Part of a small language model's weights.
Size: width 64, 2 heads of 32 (1 for keys and values), vocabulary 2048.
Architecture: rotary positions, untied embeddings.
Training: a variant of Adam for these matrices, 3839 steps.
Each number is 500 + 50 x the weight over the matrix's rms, rounded and kept within 0 to 999. Layers, rows and columns count from 0. Numbers have three digits each.

# up: layer 5 MLP up, 256x64, rms 0.19, rows 159-205, columns 0-63
# down: layer 5 MLP down (transposed), 256x64, rms 0.175, rows 159-204, columns 0-63
up159:637451422478539460479513472524458509469550351511488454523475451516618554512471492440460572480526602512448490514585451462517498492498462456526508462433493552468529430420466447551392587518532512
down159:549434488480485501484464551468428518572449469547488581467614472544618524464483485537536472437501476489486423521455461489519601532475462520480465547422580504485421615419473554510444550553529491
up160:502455468491511507530509408486538450545477523446508392511542456465499616457521417533506597469475513451452546457467549545426494442544424582610470559549472486466513483501531505556505502538526488
down160:531491471526544406465475519482512529601458508508538505523497476479518501451454593437496509447558486442458593475530430636424487484453475556542454505517458480517458521486447545575524446526508564
up161:517460495509467530464546513583458497405466542540466498445552474521504504556514518523566472518525413483505390501558522508439409506574433506582516564522507481530500489481471452546419535464478542
down161:452515486460537450426498513514476609581559523486462522503503523514526509514454533532441566480480568582506525395500390502531536451525555516477497504523427495501408513549465539483482474558475444
up162:466356527534531532554615502582493488517546415552402474514460464527595553574606466399493478501593475455541528559577550499497501398578390534529483513364482475554507403517470418457431557532480384
down162:438489447612416470480467450443460498549611538533576441579510466489559548489448551443442496458587516509492534390520554470625369465535527524475438473573593565437488551451632436472547498467493536
up163:521452445512578491460551496397420521452414537509366487512542505515571533534553527484503467516543542507563467526497478466517477461534478463599575415486448520472542516481511495513524507429496522
down163:451512521414516548550481538516460561470395561531492526511501543493482497458543526525433432436559620515481461537492452463528513504468593490442514459503560469413529563564479496515561498515441439
up164:620456479467491433499529532480462481409385414427431427492570531510533538619527523551508531486508545488411423490488528422445431558566506558491486477515491490538558467530492489560441504526519462
down164:473395518539461556566422506470444524430481377600484476500475533491525513475494591557431419526495538530552457465432498516490554492516500536492541541498467554490555424541512449647434489539475542
up165:485485567506464571505537473549499344485445497499495572473544437412474687487476431591473477502532530555498501515421451493436556475606591432600463461506559529522445529486366428535502544487541543
down165:496519409502530546500391580503381483483484509509505519436517496608520387407523535597519634413452413451534511520598499465518537468521411530518520508407527441489497451465538463545559455459565573
up166:467378458436581466524534485435462477494508461464499509614498575469618515512469451460558589591532588515468524499551447449443493415528496540492493499424504537438449498486482518480526558487489522
down166:494468527388476502520614530460542533501529495561423489414516479472505421434544520587527457489482560496433520494582474475469587541493433425498595519594488491408523384524539473446458496545520539
up167:460488444510445478468660444448551513514547539413503486519524437549488519499518468479566585499474492495569467459480532475450502436552486434578534489521507543523550477434513394544447499568552400
down167:547395552557514529520454519498466521462622532575485523485477408603546392477393497522447470485456514464534544529515494504455485519467489472454538511500461510539469543457481436501488613449487586
up168:523473450493458399588582504541457443470509498387473461527563545454551535509584446394498536537548563395433576581539592608491508459550479491521448516532583521491568446461516423410461445521408581
down168:481471567513523458525537582550515575468483465519508507422436549516517369447531400509477514547452484533501434505557560526555532464345502521481512399525562387442559530564527531487495525490536425
up169:613428444546503502514565443482503483524429476566350477518455511417581566501603463475493548549530465500444514483448516478461518507503580473516516553485542557478493506407408529513429492482508526
down169:534596521486571515473570572486518627563432445609491500550478579447427489437448503510472485490394549496498537501404497521445505384504459468449542511547500507488507538496503535519579431493467556
up170:593456562382526558538467456473501408544537495542500536493562534447468607495462396565490533454514503508514373447493515589446500509458485461531501552551463534500591515524453420535406475507554458
down170:464502519450539562467434433537502559431460472488592543429529678458534516509511567450568568421514501518502565490577413408502435587526470543467521486517416456495485474504451526538505478436504490
up171:506526571412498481532546543536544509557416489500448475519497516519502520588615471464539578439462557389494513622499471506385415465519507515531488505467507494547471519469468449485468490360509531
down171:485500422486618437521445528517516484525473486500490447494608504526509498455573416499643507508438460517479432527528494424526530523502545532515558459560458428524543502504552523455536436459419471
up172:599478421546441555511610472521448410410479524453502487480501425442601522532510503529433503518518465485515486516551493504521475523550454506538411389460533460563467504484494449552516576483491546
down172:527456483475516545489564595463445493502565620496540525477365520472499476399530492503447545426558515502450539461533543499510434599477546447500539474477410460480476638545492442501484529474546435
up173:564526539416426497488537530561499467406448516496481502503586518513488444466483496554550551485469624497498428551498495549412491553519461383481478452537507543557488466413402514431527562432564590
down173:489448525534551513524468487517478399526390536345464441563524503542577479486540404499475477549464515428557452562544479486489475547525520431499591462508505498573446433539445502571571461577535569
up174:512432543490533470503511500554470487551424487531501446485529509541454568509539499384493463552571523502580492453403482524443416478503542452527478538569511594483569456470471375475420514437582441
down174:489558537560454491458524622548457488502647596493533510472453557486471594454495405443456447583492545449447503424553527463529536487524477485449445516487403507462581567503459518472458484521493487
up175:532500523507505544656513424457539415462535447374451459604506482453504554473479476469532485505498526425533515473495549456518500534510481402528503499513444523446530547546482474501521494484415474
down175:449514506474470550470529633569537463519425473512487367480578568520495516478508461510503413535502531465526455484569423472403488445622439504448526524568535478548490495523437440474519454465529508
up176:556427494464576448499512410460547513501474531456498426486531471474473582462503414568477563487519408467470530446391525557528490445516405569596456531553506530554504515489561511551498510544538503
down176:507516472522530408435484499490515527623460495527547502506483488507506495462443566429496536453553487459449556474541440612449487485426481560539472525489477452545463522498460529586551471514519554
up177:608435462514495505481513521505463454476549400392512503564566520419496478511453426528590513563536579535450410462550573445492460523460497530581458479477576516500516471471497525470526573528470570
down177:553505505490514542471585542473529474538466554406489477566539477449385454572469391526469550486399455479440496547439547541536541488460499486481541547556486569486547497612500504507430539444494393
up178:536501426527473486503508503497438491551412511392419504470511494517565506582657514445417547454578548437502506476467517574451575521465509525576532427527536537498536492448504385414503554475565503
down178:446508455436652490524429496449496453518450537481445563508557442555545587543538465488470484539560473472513491504480511543524531463486495552476435421514469498429439577535558457492485580473620444
up179:477497591583419530552571477436482438507542495388525541545469521457487550522557520478608509669611510370395447578561511405452525530583453541512516431499522444424563493433493491505446579449495509
down179:496549437559618470508496539548476547644480520563471453522536471576551372513393613544509506439476447580528480446458514549550526460503453400528520574483568396453389480535417540566519506576500455
up180:574445487455560591492596414553465464416457414508523506542588477451575500588478484551424550532565558450499456495547476507525488546552497488506460504359513477438490502462509494526470500422569500
down180:549506456442455464492509558445483416384504460541491549558547431502418524484460572420457551516507581495599478544514549504550529475467552500526480581374488509405510508572490515568490573579520430
up181:481478522424513502546474505597489432477490368465534464525482524501516520494542487515566534568491519528562476488558565655470471515557577487654437459488384493560527468435426477511473592404443429
down181:510558574504505436478606476470457505514586481606398422536428573516515500563433513484422442498551485418494592523548524474531448392472410555486536504471458575518549667451476501442421475570520543
up182:530387483507562540619535532510544460490451503419448516553466480429508508462512491534485504480555456499465489517509507510529510431580481445500502588539491622494619544519368538542502584496460492
down182:516470516479459403354477546503556571543589527539499484481507458453417455532477499543518450602450534465580528470552538417521475602529451429500535440457498542554452532610520479456470439546504508
up183:550486560538543460572505465511515423463517439530486461534553454553614515540563477467469547476573529393428498548417499509528536461484532445495571432515543506496465456478476421512493444476550452
down183:474543476532587423517606483464562563488598453568537491499485483544491533584480552510469409465502473507473507429480510421588527488443527462480539514541524441446458395494568530498609451481497466
up184:513535466513438487563473410549482502461497510471483582435645462433532596499457516500515627481479556494504515554458539516352460531475542445554481477511564511479476479522496516445396548431467526
down184:504544445434467467523512565581420534603652486402539500510439477513551625486465482527486491581473513445520469546531466433483480577409532478540444541515559527444491480460472443425551465502501513
up185:550494499410565533476544489446523487449421524515491504501527503548546570480508463502459525575493494510478495519510433506396463595593456567592467533491570538648405449367506392513528592525474461
down185:521512499607444465510584519525528436458619468485460563412435470382571590502512438548547438517460619381543577474470442558513513521457519499429539448479545498519625570495556528443429469523436509
up186:551514600441542605575540503593471421415487512438468455557451432521531527535553503565382465449548445428432559453581485527539479538526423455524450544484511553564532398438500469409462492473542567
down186:457575453414421517509515458501571483589574447495418589441591522464511446501510462425539449396498539535518558489516506505472573547403621488562484435494409521555498581570441499480495569420501418
up187:545527565519519540502472530481517422471423492544405460586575483395525508448458451451477468432520573522569428510587540525443542458547586423552533535498565498511498443427480397435508547469503468
down187:554463367493415444525521571496572462536536445541480460540509426478528527557545476480450492478513543565606451482499530559469533485486532502407472485544596646419360447493542453505571440505507515
up188:440486430541482433580625447496496409407460459524528477558456422534476526540586364452571551639539471518497551504458467455530580443503482538529683478559517619468487496572495458430522571388519460
down188:452534442475586623434416453472523444529400519526524405530428548530523577491412547531495474628360442537454483536592486524460355540442506521541470600446555454560504584482508477555496508575352523
up189:539517513454507482617562553498512551435518437394474466601518462604500530565464425587558494514447428487519474477491435515566529457603571489588452398458472504577471475439516429454514515460458526
down189:540443516496424509472462523469450569524454499479436526572515551385385629588523503605485480510605516589522553604505443556478414381465515509460469426500420540429441540519547481529490566553497462
up190:522485518528478448595477542569558495464487524577527420601449519467527561547484369433479588525574537472449538530492471465436590412508510492493476388512497490486486480507353460451473456481551522
down190:543558423527559474490404484456402476496512504489421533496551501571513559455511558565611480460423513430564547560475458510544488458541452523575383474479572502410472506593433523665476455472487473
up191:532451573519455487523524409497532525539438478513488426521459543465583524587535457424428506595547581430559471522443517498526463509439499490484469523525530546461473402472501509495425578512601550
down191:443517569494501448567461444449494556446534521520517501537461553482509566529457494531457458581539545512560393513428410367609488548517525435442457504540507481484506447486562560533518435500475579
up192:516466514492485498526528480502505453467507490481463516518507475483496512526514457505505558532518480445497467498478512540492512503536504471515510504501513559503487477474475501510481498492491485
down192:506459517511499514502469495517478486515503570510502532487502495516483450503539499502516487499475487472547486487486502517489479491480455508495529517492517474513496521487495549503496502532538506
up193:539560431538547434493568435469531429499504485505437476565509461519588485601491479481535559501484549427487470445451467540520489464520512554452509436498478579524510528469457578486450551570485419
down193:552533506567527551453485520593524500516489469497542538449608528488495396481494629489458509512374448500486516523501517501515497469445559442503476461512470479488519515434570463443519526519543430
up194:631522534386548491493466543504492462481476560502537403455577508457474545561525501397506557476603510434496501536508472462463430516463588467513530474485646610443515458445445455549488502481527479
down194:461411553577624486497451504563542443508530528475624484488504502431481535421403456517401501419514495521479432566489480469551554496500445480504528488528652511583507509507487544510464542438453462
up195:519448403553482488491509539478529387515360469459455449599516515488565620496481421418536587601559539545557510597614474506566422507588496482521547492459455504445494436457434465512493597413520465
down195:411495520480501539530505559603522442553372444546553609487565513478561418414558451556540490409512460478516562475550485518427456512520423532417500583466394459491489489569455544537628467562407545
up196:486505495426517630594546516470548470509442510427452510503458555488510515528506499412599542477489527485462511415548598495504430481494427588518546505505551515446419516471470522443419522491513547
down196:497505471497466480486373466518543444493441537582477478422499537596505510520501464457469480510458442484519459465481493566591514455524522471443596470501509490560507572502483511496518571509531499
up197:505504466500502461573494411471605486383508547472407527629497443447471545491473486505530492556598490446463511471482444622539465460482581546589551504571495493479581543535507411489448432494602456
down197:557476501498550571448441430567561446512590525504653434426492497432577480416487452508499460520477517628506488530484499513468566478421481495515413505458439459440527517514518501613481583480476579
up198:543395423416631478553517482465439417524429533476492546552501529454573485482530514534535516452491470446547583541570541510480465522542486537591436467571486568485555484485537515485431509511482538
down198:519560516490466516458370498497519535513527550490531442463452495477493475499550453496431490497364519491549536512440508528570499474509541504505503487466604519520478473539534470530557537481466534
up199:583439568515514595441475476431478472447351458533491558527506486491524511638508494571463495441552561513555460504453501498465543529508440498530523502444547574505540457427508478459484463514485518
down199:501493446528399500465421539469511590430424470567499423499492513514487406479517577515499508557549591477564449380490491505515483562538506541541428471563493503541493581515580546548518483454497425
up200:471469513486458482515521452459587528395484501462429496471519482550551535492510464442484529659602462537535446486483468589491491416539446454506511426553506518513517561515499470527510573463429466
down200:548555428449398433507532526468434464573501486587456557576493485472538521540431547420505427492492513545619514504547523515484457500453503518403437543479463534514531517506482548547497554489488466
up201:614452421502469539573471481458500528505501428516464438514421519476471574427604502419538549466507470410406551552552465482439333483571551572527561532527565605495562467355424572476440456556576435
down201:509516426494454552480571549582549546529391515536538567578531587480521513526534361469536519459584673396527395458598417433498430473469421503463449431484477513422474632531567404499475425564478643
up202:530493587418576484582560427543487532477376462487514400549496597483534511463568477573508463510519543465548500500526450494513536492543464507547443456568586520486488538423501517400430517449455534
down202:462434554501568498508416497449542475518458517426485495458511461482561612493466445585527425632513483564469444446533500497539426453535433561464459584540551562490531498478596479498464518503466512
up203:499515460476528536497496518463506431497442466496543529597511496500408574572511492544470475458467429499419524545426511563414512489537433473555609485604534510479439528498465518474519516506499487
down203:464430467513575436533488448519512552525469506566490522479466539569472481536486571503485489520429509504508538535497532474479536500434487442439456504470507528426551642521458560537512500507472510
up204:568380524497516570511523523531565528503487483509501423494459596530506521479597526473505497439531462472479484522452483463492422544581469553501494485533512563495460473453417459499491519551544485
down204:533449522476502554464580490529442510439491397482583469462505565574545501477438482524485463508552448468617421521465491558464540502478492481492490510567535501488517461505457536541581475460503494
up205:504570522460538513545451493490549515462507453507448485565463424497549516474479459539552600462532519475511525530420555435475611544462432539463519435503492560459498460464555458581481501432501441